python train.py --norm_eps=1e-05 --init_std_up=0.0499 --init_std_down=0.0 --schedule="wsd" --decay_fraction=0.5 --max_seq_len=512 --dataset="wikipedia_en"
Each number is 128 + 32 x the weight over its row's rms, rounded and kept within 0 to 255. Layers, rows and columns count from 0. The size above them is the row's rms in percent of the matrix's.

# layer 9 MLP up, 1024x256, rms 0.138, rows 422-448, columns 128-255
size [ 98  94  98 102  95  94  98  96 109 107  94 102  99  97 105 102 100  98 100 101  99  95  99 103  93 103 105]
[[ 68 143 168 132 106 146 128 120 175 122 152 107  83 122 148 140 156 135 137 154 155  98 167 139 110 136 135 120  98 122 159 109 144 103 152 149 158 137 114 137 136 103 139  93 139  76  99 148 136 111 168 147 166  94 129 109 146 156  70 158 110 171 109 130 105 139 179 126 198 118  93  97 141 114  85 129  93  72 140 159  85 164 168  80 138 144  61 102 200 142 123 117 123 104 133  71 109 112 191  99 144 124 121 148 117 127  67 126 105  97 106 123  67 152  56 154 135 184 119 107 127 157  83  91 109 171 154 104]
 [122 168 101  89 178 106 159 138  85 130 176 158 134 130  89 162  92  63 154 123  93 125  86 121  87 115 114  86  90  88 138  89  99 140  88 141 167  93 102  78 206 128 134 152 117 122 143  91 108 108 156  84 110 114 171 129 163 137  82 105 180 109 139 115 134 113 131  82 141 122 143 151 108 169 141 110  84  88 135 130  88 141 131  94  97 140 101 124  80 120 126  75 131 121 151 126  96 121 101 111  96 179 172 161 193 147  93 158 124 168 144 139 136 121  69 140 117 112 183 108  88 145  97 118 149 165  95  77]
 [153 129 101  88 165 120 127 138  94 146 134  87 115 139 137 152 127  93 168 110 149 237 146 179 124 135 131  63 107 113 117 156 107  81 130 127 105 195  90 101 123 121 149 133 110 104 133  61  92  76 144 121  95 119 101 130 105 158 156 139 129  64 123 147 116 125 114 100 139 101  93  70  72 185 121 123 105 128 140 134 129 200 182 140  69 189  81 158 120 113 118 152  79 172  97 184 153 160 133  94 105 128 135 109  69 103 125 180  71  70 148 134  75 125 115 144  89 149 121 158 118 128 127 135  67 105  71  90]
 [172 148 114 149  72 170 109 108  76  72 155 172 145 141  94 124 123 151 126 158 112  93 137  80 110 137  75 141 112 188 152  91 152 109  96 127  76 148 142 105 125 121 135 155 114  98 150 123  91 124 145 155 180 162 117 112 132 159 140 121  90  60  80  83  95 132  79 119 122  58 167  68 113 123 135  82 139 161 128 142  93 106 119 144  99 128 102  83 118 151 170  90 111 143 112 129 173 111 146 147 108 123 123 135 115 128 101 143 155 153  90 162 119 131 122  98  59  70 140 197  89 179 122 135 129 104 140 171]
 [ 93 174 140 102 132 119 169  92 137 138  95 178 141 146  92 133 122 130 160 142  93  93  84 109 119 116  89 107 189 153 171 147 127 138 158 159 150 146 187 103 105 113 118 165 159 196  92 177  74 103 150  75 113 178 184 121  82 158 122 158 114  77 159  98 149 133 110  96 117 112 144 169 113 137 169 155 116 132 168 125 123 141 148 124 158 111 118 115 122 125 199 104  90 158 112 134 124 115 181 125  91 155 102 181 106 149 131  87 160 149  94 166  81 136 140 143  90 106 139  72 145 114 112 175  81 227 118  92]
 [149  93 151 104  97 156 202 134 145  92 152 122 144  74 120 156 132 121 132 117  91 183  71 138 118 138 132 115  84 132 143 152 148 162 137 112 163  87 127  95 157 157 129  84 144 130 187  89 110 133 188 139 154 116  72 101 106 130  72 136  98  90  93 137 125 110 136 117 151 112  94 145 148 113 195 160 164 152 222 178  94 156 116 150  79 102 158 129  84 166 109  70 122 142  67 135 184 141 133 200 113 107 131 149 139 135 121 136 107  82 103 147 164 115 130 125 126 153  85 140 122 114 204 169 157 161 134  90]
 [138 106 124 126  95 126 167  97 118  84 111 125  82 133 175  93 144  93 152 134 163  95 125 129 114 100 207  72  64  53 199 119  99 177 179 147  48 163 113  60 130 138  91 103 167  90 152 161  91 102  91 175 114 126 137  60 102 100 139  96  79 140 103  97 101 169 141 153  93 130 181  57 112 112 164  96 113  99 136 134 109 177 116 129  78  91 126 106  70 129 118 131  78 116 155 161  96 126  89 124 123 144 124 121  93  82 169 129 137 137 136 113  86  71 150  59 141 112 135 138 122 150  76 156  69  76  93 170]
 [137 107  87 135 151 128 122 111 120  99  92 111 124 115 149 124 124 191 110 194 113 157 163 103  43 120 149 191  82 173 105 186  88 118 129 175 142 110 151 105  93 127  91 185 114 118 128  74 125 156 128 110  61  88 160 128 103  77 126 146 114  88  50  97  80 143 139 140 158 104 137  90 123 136 114 151  84  83 117 135  97 103  82 180 161 119 179 119 166 161  90  93 111  78 154 104 113 106 115 124 146 110 138 175 125  98 116  87 167 110 121 110 160 102 153 183 145  91 140 153 141 159 113 156 182 171 126 168]
 [ 82  71 123 182 163 123 140 124 147  90 143 112 116 111 155  90 148 119 139 174  72 140  88 100 132 113  92 150 140 130 102  94 117 143 151  89 115 134 128  82 107 135 158  89 161 102 130 121 140 181 198 107 113  73 182 127 111 126 139 128 137 158 111  82 145 118  18 127 127 135  52  94 155  99 138  78  72 136  97 100 165 115 157 114 117 144 112  94 176  94 119  87 144 119 129 130  75 147 138  77 128 158  90 136  85  97 146  71 116  97  93 160 118  94 183 122 116 154 164 168 182 160 174 120 135 180 179  79]
 [116 158 115 103 101 117 106 101 113 164 189 136  97 184 123 123 101 116  93  86 154  96 131 119 156 109 130 137 115 110  81 128 138 124 155 169 162 144 120  94 183  93 131 225 176  98 149 124 132 136 111 132 177 147 119 132 103 115 155 133  97 166 110 126 108 152 121 153  99 143  93 121 117 132 145  46 142 104 138 190 123 104 130  86 138  64 160 124 146 170  90 131 161 111 145 132 100  98 145 108 145 164 124  70 173  90  93  95  73 133  90 146  96 135 144 112 107 132 201 113 181 104 109 143 174 109 137 134]
 [144 150  97 110 104 125 128 154  51 104 111 120 126 143 126 123  61 150 138 122 159 170  76  93 143 124 144  77  76  95 113 119 115 164  99 142 195  74 159  89 107 155 103  96 105  90 132 180 151 160 119 125  94  88 127 130 176  94 122 148 128 111  45 110 109 125 120 109  98 132 110  42 109 118 117 179 208 135 159 149 165  77 124 141 162  84 118 157 152 110 133 136 102 132 128 137  83 106 121  84  93 124 187 166 118  74 160  76 178 190 134 138 156 142 187 115 150 126  95 143 181 125 142  99 114 148 102  96]
 [125 110 118 125 144 138  86 154 149 124 164 111 137 197 131 116 109 156 201 151 188 163 127 104 113  62 132 160 120  91 132 116 110 147  86 103 153 113  83 118 124 104 128 117 108 119 158  95 105 103 148 153 104 101 142 205 102 105 111 142  90 137 114  95 106 124 152 151 168 132  92 141  83 155  96 124  68 191 161 154  82 137 108  98 104 196 145 132 116 157 172  69  53 132 133 149  91 131 101 172 166  83  62  90 196 104 161  53  82 133 108 135 138 164 112 140 113 103 161 135 146 176 132 113 181 182 103 146]
 [144 120  93 106 142 170 122 148  97 148  70 100 105 133 189 157 182  92 123  92 139 130 181 179  94 133 151 161  91 160 132  87 106 107 169 145 128 155 155  93 171 117 102  97 152 119 147 133  79 162 152 172 129  82 198 111  48  80 108 144 150 141  77  93 138 152 107 154 148 142 143 153  65 151 130 129 143 143  96  85 136  80 167 190 134 165 146 146 149 124 180 179  96 134 163 171 118 198 157 131 106 127 142 180  88 108 179 119  84 110  98 135 145 156 154 113 120 144 156 145 102 174 110 120 150 138 152 138]
 [ 95  93 118 192 100 123 144  77 135  73  93 190 135 130 155 165  95 137  88 136 159 172 110 155 136  94 144 106  74 193  72 112 145 182  73 133 145 144 118 160  94  54 137  83 155 139 165 148 108 124 117 143 141 105 159 136  94 145 164  85 113 152 173 205 167 144 129 173 138 110 133 151  99 113 179 128  87 114 139  86 103 117 111 161 181 102 168 124 116 150 113 101 113 104 168 191 106 120 169 112 151 119 139  98 133 109 161 144 114 160  97 119 115 149 139 133  84  64 129 136  84 123  90  90 102 179  84 176]
 [136 115 111 138 123  66 181 145  90 108  68  99 150  78 152 153  79 127 143 102 131  98 144 141 142 166 105 136 134 181 200 128 149 168  63 155  54  87 121  86 104 156 173 122 173 108 156 167 130 233 124 171 178  80 140 166  76 173  89 125 138  93  94 125 107 111 115 133 130  62 148  69 119 107 150 175 134 176 113 150 124 139 113 122 150  98 115 109  81 106 111 116 105  58 114 117 101 111 162  88 113 134  64  96 156 106 119 150 119 125 173 188 125 126 124 166 138 141 133 154  96 140  65  91 127 175  71 183]
 [164  94 149 145 138  92 143 137 223 159 198  69  96 139 137 171 153 116 155 129 159  82 156 157 123 170 165 166  77 130 128 130  97 131 136 176 151 186 110 155 139 129 121 138 144 132 123  86  64 150 128 126 143 138 134 155  99 124 136 120 131 109 113 140 141 104 149 143 116 108 151 156  74 113 174 159 123 118 186 178 113 138 124 116 110 134 129  99 109 139 107 182 142 116 128 150  74 128 161 180  90  46 157 116 157  87 177 125 139 115 129 103  94 124 104  90 144 137  97 175 115 157 156  99 165 140 127 173]
 [ 86 100  59 128 107  69  97  71 175 141 142 132 119 183 161 182 111  96 120 166 193 150 174 130 133 193  85  95 102 135 108 181 176 176 144 107 146  84 144 143 165 126 161 189 143 112 126  92 155 118 142 104 161 162 185  88  86 165 136 196 138 125 132 218 134 175  93 158  73 108 152 115 115 100 138 157 126 124  87 150 161  58 119  96 137 167  63  80 164  89 167  78 102 160 134  92 149 114 134 125 162 111 162 167 157 109 137  98 109  89  92 115  98 136  99 139 165  91 130 152 125 113 103 103  93 100 112 105]
 [207  47  92 166 129 121 104 145 184 128  77 132  77  97 173 140 143 114 113 188 117 105 123 109 158 157 161 134 155 150  88  71 126 122 175 153 132 133 108  98 119 143 141  74 135 102 143 160  92 193 117 195  82  93  98 105  83 134 172 195 167 172 130  79 175 111 112 127 152  74 101 132 129 150 127 104 140 153 131 141  77  84  98 217 101 135  95 113 153 140 139 131 123 195  98 148 110 107  83 129 154 158 121 112  84 162 115 129 116 145  93 110 103 109 139  86 136  85  84 178  81  57 182  91 107 133 128 156]
 [124 123 115 104 122 114 104 166 110 109 128 102 129 169 102  94  78 171 143 158 155 151 154 150 128 111 170 162 214 160 132  87 133 172 164 104 134 125 125 156 199  77 156 171 209 128  92 115 203 123 190 153 130 120 116 175 153 152 171  64 100  80 157 141  97 137 128 140 143 155 114 138 136 119 132 122 150 107  79 111  91 125 156 135 178 105 127 133 140 134 132 115 135  97 135 105 111 152 111  98 118 123 129 118 131  86 102 139  65 132 142 106 100  97 165 145 115  72  83 105 133 154 132 108 193 159  40 130]
 [184 188  95 135 119 166 166 117  77 140 123 141 107 119 104 145 163 153 153 174 129 102 160 108  99 143 133 146 114 191 137 153 149 125 129 172 160  85 145 113  92 170 146 161 134 115 116 175 103 103 116  85 123 126 116 165  91  88 182  51 158 120 101  72 145 117 142 162 119 103 158 134 120 158 118 104 178  73 141  96 163 131 178 106  81  88 101 105  87 159 198  23 254 128 120 134 189 154 175  88 144 145 160 126 125 140 141 140 140 177 100 137 139  86 164  80 142 117 132 132 175 173 144 142 122 161 132  87]
 [121  71  91 149 107 126 100  76 143 109 193 156  69 168 155 132 111  98 115 201 105  78 162 112 150 130 108  75  93 108 151 140 126 168 163 118 104 181 133 120 119 138 166 100  86 153 135  94 145 106 103 122 118 116 149 135 144  62 117 147 124 106 130 161 134 114 134 178 142 139 116  41 116 137 110 100 158  84 109 138 129 114 138 134  98 173 185 186 121 150  68  95 134  94 158 141  69 175 178 146 103 122 130 162 123  69 114 134 128 122 218 149 179 138 130 139  52 153 152 130 124 152  96 140 107 131 109 104]
 [ 91 150 107 113 120 158 121 149 141 132 125 111 153 106 106  66 217 110 159 207 108 158 113 105 149 134 177 151 124 125 124 129  90 152 101  84  98  96 177 144  46 161 141 159 146  98 131 113  79 126  95 136 163 156 164 149 176 145 161 138  62  69 166  92 124  88 107 118 121  97 126  82  63 109 148  85 184 107 160  90  82 111 165 122 142  71 129 114 188 154 195 102 136 109 106 185  96  39 102 131 108 110 104  62  95 183  97 118 102 182 138 151 134 165 133 119 139 124 142 107 123 138  93 127  84 123 120 143]
 [ 90  90 160 106 177 114 105 140 161 141 133  34 176 104  90 118 120 151 172 134 137 118 135 144 193 119 113 139 167  91 118 167 118 131 114 160 160 168 134 151 207 130 179 131 141 124  78 146 139 140  99 115 159 116 126 133 134 144 108 174 103 139 192 166 132 120 136 132 129  62 119 144 115 149 123  99 130 115 112 109 177 129 132 176  78  48  65 161 107 125 157 149 147  95 193 117 138 107 120 163  80 121 142 145 112 107 113 144  99  83  93 142 117 114  84  80 124 179 133 114 114 171 130 128 151 145 183 144]
 [154 104 100 106 157 133 149 131 179  75 131  65 165 141 142 110 146 107 149 143 164 106 125 134  61 123 165 181  74 147  99 147 163 136 177 125 140 134 106 125 152 166 137 130 119 182 110 108 125 157 100 113  99 127  84 173 195 123 127 142  81  89 158 132 118 162 118  94 170 114 144 132 146 105 134 140 154 113 122 104  82  68 114 126 119 128 126 101 111  91 148 168 108  97  67  96  52 154  83 128 107 172 146 106 139 146 152 133 121 146 124 113 148 131 156 192 121 167 165  97 154 143 172 166 142 130 132 113]
 [120 172  97 133 180 130 103 176 136 129 142 119  82 119 139 129 106 147 124 114 149 113 146 104 214 163 106 168  85 172 120 157  53  83 150  85 141 137  97 118 121  84 107 116 115 102 142 100 169 137 103 135 126 167 117 132 127 167 125 111 117 116 121 116 111 125 129 183 126 183 132 140 136 142 151 170  60 145 122 130 156 126 165 159 130  96 118  86 114 127 180 139 118  71 191 116 120 130 156 148 185 129  99 194 120 204 132 136 144 179 177  95 142 140 124 135 134 104 144 172 166 137 124 156 116 109 160 158]
 [ 58 179  95 153  97  85 167 194 135 101 137 104 156  95 115 129 112 156 115  97  60 147 111 163 175 163 109 186 161 114 101 120 134 166 130 115 143 150 116 117 203 187  84 182  98 188  89 149  80 138  98 126 122  77 198 144 137 115  90 153  80  72 131 113 147 124 150 103 119 121 126 137 174 107 141  82 135  95  95  92  65 126  96 170 168 162  63 109 135 188 104 197 115 116 108 122 176 138 141 112 138  37  96 139 125  79 121 136  93 140 181 179 123  58 137 125 111  70 114  82 177 166  90 120 100 122 119  94]
 [155 113 192  81 120 132 143 100 114  94  98  98  99 142 143 108 123 147 129 106 134  96 151 144  97  98  87 140 155  92 128 104 145 138  99 135  96  75 116 101 107 139 104 133 108 165 107 201  97  87 128 104 107 121 114 175 109 130 105 140 142  92 105  90 126 126 114 157 126 145 111 113  77 169 130 175 127 118 122  87 161 151 144 144 123 111 138 127 105 189 125 146  62 125 119  87 139 158 174 113 105 117 104 139 110 113  87 146 142 190 137  88 133 182  73  99  80 157 163 119  79 127  98 145 158 174 121 125]]
# layer 9 MLP down (transposed), 1024x256, rms 0.147, rows 422-448, columns 128-255
size [ 94  93  95 104  94  99  94  95 101 109  95 102 100 101 112  97 107  94 102  92  99  95 106 106  92 104 106]
[[113 141 151 130 128 115 115 139 190 165 116 118 121 111 129 138 146 150 104 171  95 173 121 118 131 147 147 139 137  77  69 144 133 123  75 117 165 228 162 103 115 121  87 132  95 152 149  98 110 103 173 115 121  57 143 105 117 139  83 159 112 153 116  90 122 107  51 139 105  99 120 135  90 127  80  99 210 109  84 113 164 198 161 154 116 106 149 201 145 125  90 113  29 146 130 105 144 118 127 105 149 117 118 137 130 148 107 117 104 189 164 145 145 154 163 146 176  69  96 149 154 160 119 119 190 148 121  98]
 [116  83 202  63 101 159  73 149 120 139 113 102  88 133 117 125 146 178  85 126 168 179 134 213 136 171 134 165 141 168  79 190 137 155 112  99 137 154  71 151 116 145 174 133 145 146 170 128 156 204 111  93 113 153 169  46 117 125 148 116 110 148 127 104 133 120 120 116 145 113 130  91 116 117 156 180 128 125  82 108 183 118 136 180 155  93 111 124 122 127 105 151 122 159 133  98 123 117 150 106 134  91 110 169  65 122 136  95  88 119  64  89 175  86 162  92  69 123 138 150 185 129 107 169  71 131 199 100]
 [160  59  78 120  68 111 117 176  94  88 114 155  67  77 121  95 172 111  64 100 117 127 152 176 171 127  99 124 171  85 147 167 117 156 209 101  71 137 149 146 164 154 151 134 133 194 137 115 121 138  95 143 212 127 147 137 100 102  63 121  94 136 141 168  92 142 175 159  77 145 125 131 118  64 149 171  79  84 148  85 176 140 100 134 127 109  92 165 124 150 151 135  73 136 136 124  90 142 110  88 164 147 146 158 225 157 178 122  66 103 103 144 155 193 111 105 103 113 125 150 105 136 167 130 129 126 210 135]
 [103  97 111 143 154 147 111 155 140  76  68 192 155 130 122 118 196 146 100  82 110 147 151 124 121 162 153  92  60 103  77 139 155 100 196 147 179 129 112  76 146 135  93 130  91  91 147 136 128 160 135 116 136 103 116 149 195 118  93 112 140 118 119  70 115 202 139  99 147 143 108 118  81 140  93  89 123 111 165 114 158 175 133 116 112 108 189 117 105 133 122 143 158 140 146 119  83 172  99 113 195 115 131  48 149 131 117 107 118  91 146 128  64 195 145 167 215 127  93 113 117 156 143  98  94 137 122 142]
 [ 79 105 160 171 110 108 142 157 144  68  77 139 152 114 118 134  60 123 150 104 145 124 131 219 136 129 148  89  63 137 161 118 177  92  94 179 139 113 122  84 142 199 222  91 144 169  88 122  84 110 120 147 140 160  93  84 166 151  89  82 163 161 115 161 173  59 100  93 134 142  83 130 101 103 123 113 123  91 135 179 146 118 143 165 170 155 146 153 120  80  97 106 113 135  42 129 134 134 130  78 133 109  75 105 116 154 132 119 149 153 114 135 162 144 221 109 195 103 126  98 102 117 161 134 112 162 109 104]
 [107 163  98  57 129  68 200 133  91 136 135 127 141 118 111 147 123 171  86 117 154 126  83 103 130 123 153 199 144 136 147 117 171 113  97 141 125  49 132 102 196 129 104 127  91  93 131  71 166 158 141 133 153  52 162  90 158 171 159 115 103 125 131  76 149 135  63 111 109  55  96 130 151 134  95 164 128  87 125 105 140  93 171  90 153 136 119 133 137 134 162 163 112 143 143 102 125 157 111 141 115 141 171 162 137 154 130 175 134 162 175 145 124  97  96 161  17 137 138 126 100 100 118  71 146 136 112  34]
 [124 116 116 100  70  87 116 117 123 102 118 125 158  97 159 104 140 172 119 114 176 173 140 160 143 145  96 140 192 150 121 123 143  79  94 138 169  93 172 161  95  78  89  66 166  83 107 100 135 121  97 130 152 174 182 144 171 138  79  74 107 115 123 168 103 102 173 136 133 173 188 102 144 104 107 142  91  81 108 155 138 127 113 119 138  77 161 221  95 129 176 137 137  43 151 146 115 125 122 156 143 136 122 127 142 176  69  93 111 121 162 106 148 112 193 121 175  52 121 134 155 138 172 125 160 116 156  70]
 [129 177 142  44 232 126  54 131  74 129 121 101 135 162 133  76  48 109 110 157 118 120 114 135 120 123 115 128  99 144 158 109 116 168 151 161  97 124 143 133  99 103 128 173 124 175 130  72 118 161 104 118 115 139 163 125  98 130 144  97 125 118 138  56 167 133 100 109 135  80 119 113  95 152 115 159 163  82 124 135 155 142 112 158 170 117 140 181 105 132 132  58  58 146 112 147 143 139 196  82 146 144 138 109 116 154 108  96 150  81  80 147 135 150 109 149 124 110 131  75 104 154 132 135 135 106 173 117]
 [123 141 139 131  61 131 136 131 158 156  90 130 138 169 145 156 147 150 129 146 152 163 149 135 116  83 144 136 123 155 117  72 146 112 157 150 167 126 133 183 146 109 141 120  71  93 138  88 176 155 129 108 168 203 162 181 124 148  87 126 132 164 195  80  63  89  93 125 127 132 134 172 112 118  98 102  86 118 159 158 143 137 163 138 110 117 113  86 172 153  58 121 163  58 178 155 126  63 152 132 121 150 118 116 125  64 144  96 146 157 106 114 137 148 161 158 196 136 109 137 139 113 123 158 122 147  97 126]
 [158 143  61 107 100 128 126  94 105 116 106 104 137  70 115 143 126 133  92 161 131 182 134 126 114 147 150 152 132 186 146  90 141 119 129 165 130 109 156 176 156 136 105 116 132 112 165 142  73 133 125  86 133 115 183 117 111 163 121  77 115 162 100 105  87 114 148 143  61  84 124 129 126 133 133 163 104 137 168 175  82 105 135 101 134 155 100 145 114 204 132 157 104 137 108 129 111 120 117 138  83 144 104  97  95 127 186 176 129 111 102 112 106 167  79  60 147 109 150 177 109 133 143 103 144 124 134 179]
 [156 158  95 123  90 119 124  74 168 102 140  91 124 116 101  65 125 169 100 123 136 127 143 144 146 166 150 148 167  65 106 100 109 123 134 131  82 212  98 140 119 159 133 185 144 102  74 122  86 136 102 122 143 166 127 144 200 124 169 121 130 169 238 150 115 151 170 136  88 114 111 173 139 153 138 132  98 153 104 173 114 121 117 119 116 159 142  96  90 147 166  88  77 149 139 171 118 138 127 141 164 164  79  65 111 144 132 180 112  99 164 136 174  96 100 133 131 120  95 136  56  93 113 105 180  83 118 174]
 [108 123  77 188  99 179 120 134 162 174 189  83 121 104 135 129 193 114  56  87 140 115 102 102 116 144  71  84 125 124  96 200 129 136 108  85 118  95 140 116 167  83 133  74 141  73 162  86 110 101 102 185  71 131 154  57 119 115 103  62 203  92 134 146 153 118 125 129 105 126 153 103  89 103 122  49  97  76 147 150 116 155 119 133 126 133 146 137  70 131 108 125 171 155 130 171 144  90 100 227 131 162 161 107 104 153  97 121 127 145 174  71 153 163 141 135 106 124 234 181 140 150 155 115 182 135 143 141]
 [167 182 117 175 126  93 157 152 129 116  58 138  76 118 158 109  96 129 151  70 187 157 102 144 116  65 104 138 121 114 169 115 131 115 134  29 118  80 106  97 192 100 146 158 164 142 127 130 163  91 151  92 145 127 122 153  90 128 165 127 130 155 108  74 136 142  96 122 124 214  91 121  85  98  81 122 119 116 115 140 173  97 107 111 102 157 111 217  96 106 163  71 154  80 110  89  71  89 131  90 126 162 119 190 159 161  74 100 159 166 165 151 148 128  94 120 201 124 111  84 145  85 132  77 180 141 108 163]
 [138  89 124 115 149 112  98 101 152  65 184 109  97 143 147 107 105 108 100 148 154  93 112 142 115 107 117 120 123 138 150 149  72 134 103  58 109 128 131 148 151 168 130 102  83 104 124 162  89 193 131 126 192 111 148  60  85 139 167 145 151 122  91 175 100 155 171 109 132 127  80  90  96 140 143 155 129 144 175 124 145 175 136  82  75 142  71 127 216 143  98 139 132 138 125  66 155 113 109 122 122  95 101 128  41 121 126 111 146 100 149 211 210 113 167 202 150 144 148 127 130  93 109  94 161 105 124 147]
 [163 125 142 151 159 150 103  89  84  76 113 102 146 189 164 147 114  63 138 125 130 114 100 174  89 188 116 185 129 116 135 169 121 137  86 155  88 126 111 101 160 100 185 148 107 129  96 156 166 135 136 145 137 111  87 157 185 149 164 118 114 138 140 159 129 135 135 220 125 106 112 145 130 126 129 173 104  93 195 147 107  84  98 131 104 100 177 106 160  67 138 149 136  85 140 148  94 113 103 148 127 110 115  57 129 143  95 152 168 144 153 130 152 204 125 165 190  79  45 174 134 113 129 106 155  91  75  96]
 [ 98 137 165 150 136 107 131 180  67 130 121 162 108 130  89  65 103  31  63 110 164 203 143 127 225 123 205 140 122 160 133 147  91 117 100 177 133 119  97 137 174 133 139 133 181 141 107 191 124  95  58  93 128 116 107 148 160 146 120 153 136 162 143 148 108 150  74 100 162  45 105 136 102 127 142 164 111 116 182 118 149 145 126 125  50 164 119 108 176  94 143 152 111 119 136 146 178 120 118 117 154 132 158 189 153 189 150  88 163 100 176 156 103 145 188  82  71 190 144 114 117 107 137 129  57 133 113 174]
 [126 147 118 127  93 111 141 139 107  95 111 122 142 133 119 155  91 125  79 151 165 150  86  92 173  93 117  91 119 152 164 130 188 141 128 169 122 157 108 159  82  71 133  63  92 126 143 124  90 123  96 139 160  71 131 135 152 131 169 128  81 142 136 201 111 138 103 176 123 169 172 115 138 106 102 116 156 134 209 125 151 150 168 122 166 143 104 138 130 135 148 116  84  69  98  91 123 119 210 137 153  70 124 118 187 104 162 137 110 163  64 138 138 166 125 142 119 114 162 100  88 143 139 146 131  94 170 145]
 [156 144 135 172 142 111 167 145 106 133  80 146 153 146  98 205 132 120 123 125 135 104 139 146 154 123 107 183 134 143 128 190 131 184 139  74 130 129 177 115 145 109 145 175  90 133 109 124 117 114 130 100 162 161 114 114 173 138  94 178  93 135 111 149 107 151 130 102 111  96  75  67 142 138 126 171  83 133 109 128 109 147 133 113 127  91 126 120 151 101 124  94  80  91 174 127 181  99 110 102 113 158 102 151 164  85  80 123  77  56 104 125 105 144 117 145 111 106 114  64 164 149  86 145 108 108 140 113]
 [113  92  91 123 152 109 115 128  72  94 121 101 183  92 133 139 216 187 161 104  84 123 113 164 133 151  87  90  66 145  59 123 112 107 205 106 142 137 169 113  80 137 130  91 105 107 172  99 114 125  99 147  83 162 165 161 176 122 118 161 123 107 168 115 130 145 176 137 118 142 101 143 161 150 117 142  59 101 180 122 151 123  74 134 143  83 138 150 136 143 177 103 133 107 118 178 111 173 129 112 115 154 125 115 121 134 137 142  44 126 120 159 169 126 151 175 188 159 104 174 114 116 128 175 125  88 136 135]
 [127 143 168 194 109  39 177 135 184 147  96 145 150 168 141 131 106 160 150 133 106 147 109  94 135 120  80 127 106 128 109 118 106 127 130 127 142 178  79  74 149  70 160 131 115 127  76 125 132 133 132 147 111  98 134 102 149 200  81 141 104 138 164 122  97 161 158  80 150 158 130 131 144 120 141 127  70 152 168 133 130 178 133 183 131 111 130 143 103 136 174 172 101  77 124 103 115 133 145 140 140 177 116 140 172 103  72 128 168 110 133 164 160 181 163 137 226 132 152 188 133 100 128 123 133 158 118 149]
 [118 153 160 153 115  93 153  91 107 172  83  96 175 115 135 138 169 114 133  87  97 139 129 126 105 141 120 114 115 152 123  85 108 114 149 130 159 154 145 106  48 109  82 143 149  92 100 121 145 189  94 127  97  67 130 117 131 167 168  90 147 123 109 125 110 178 171 116 108 110 122 167  90  99 185 138 188 149  93 122 147 137 117  93 140 127 110 183 119 133 173 135  79 132 105 136 124 107 117  80 201 102 113 127 155  92  94 106  99 181 101 111 135 197 154  79 125 123 160 134 118 101 148 121 100 146 119 123]
 [145 124 133 150 148 182 129 104 138 112 129 135  92 167 110 113  82 139 159 102 123 115  86  59 156 135 126 139  96  79 142 150 137  77 118 143 128 192 104  93 122 141 141 138 140  77  99 168 139 142 130 165  79 160 112 117  99 147  76 107 167 110  98  68 151 194  96 137 145 112 215 134 198 148 152 109  82 114  94 128 140 168  77 105 149 165 112  89  95 116  80 142  80  92 154 106 143 195 130  78 130 189 165 102 158 125 121 142 166 160 151 107 158  91 136  96 136 136  81 171 149 129 140  88  95 112 100 107]
 [102 121 120 180 139 165 158 129 191 140 129 198 106 129 157 111  62 145 143 143 144 151 147 150 100  99  80  94  57 100  36  95 114 154 140 183 111 105 138 135 147 124 162  59 156 118 133 109 120 131 158 149  79  95  97 161 151 185 139 100 158 176 101 182 138 141 199 132  59 159 125 179 144  78 132 118 169 138 164 138 191  90  40 134 118 144 132 111 147  94 130 125 133 129 107 163 143 138 142 145 145 141 114  95 118  68 118 106 135 168 140 122 146 124  96 119  71 144 124 158 113 147  83 107 117 181 134 122]
 [126  99  77 147 130 169 175  77 133 125  97 121 151 103 165 152 130 156 172 116 138  99 165 133 100 113 116 149 145 204 103 146 128 108 121 152 134 183 113  99  81 112 136 179 136 142 112 105 101 145  60 146  38 132 148 106 129  65 164 187 140 147 103 129 153 124 153 126 151  66 152 125 178 154  27 195 150 128 112 189 142 158 135 179  76 173 134  49 123 139  93 142 108 104 151 154 195 117  45  79 181 120 139 126 100 123 124 171 153 128 137  53 107 154 125 164 124 120 154 118 159  89  86  71 115 115 138 141]
 [ 73  85 207  65 107 129 151  74 158 113 174 129 112 126 113 123  89 142 125 117 105 145 127 169 130  68 156 126 104 113 106 145 128 130 108 101 177 122 121 100 106 171 156 155 147 108 156 150 105 150  76 154 121 129  86 107 171  87 132 131 140 125 169 105 136 114 148 132 147  85 128  85 145 149  93 132 175 158  95 140 104 142 121 138 166 118 136 142 131 100 135 133 148 162 113 177 142 129  99 176 121 152 127 106  65  96  95 129 144  85  86 117 138 169 110 118 255 166 109  97 131  95 103  43 111 146 106 154]
 [ 82 110 132  71 101 117 154 160 104 118 109 148 135 147  84 193 104 141  96 132 100 137 130 171 138 201  89 124 175 105 142 152 128 154  85 172 115 105 143 151  77 155 148 152 142  95 173 176 114  96 113  97 178  70 140 139 125  99 153  64 182 159 178  77 116 155  84 132  91  93 169 160 122 122 119 119  80 162  71 121 131 167 120  78 128 167 114 177 126 149 121 171 136 127 169 148  63 119 137 110 139 124 147 141 127  80 158 161 117 138 185 123 183 138 102 145 102 158 101  83  54  66 139 124 103 134 195 107]
 [ 80 113 118 119 126 115  73 157 126 124 131 167 136 176 143  93 142 145 126  79 124 103 127 130 167 100 135 106 122 116 134  81 159 137 136 155  96  75 134 102 132 139 109 129 129 105  97 156  97 181 106 122 145 190 135 158 104 113 113 152 115 163 126 123 117 141 122 151 110 148 112 131  92 127 186 136 166 134 137 146 117 134 118 136 129 173 101  92 147 155 143 122 140  86 149 130 156  86 218  69 148 182 173 153 191 107 145 126 135  78 186  84  74 184  84  99 157  89 109 100  84  71 117 168  84 159 136 141]]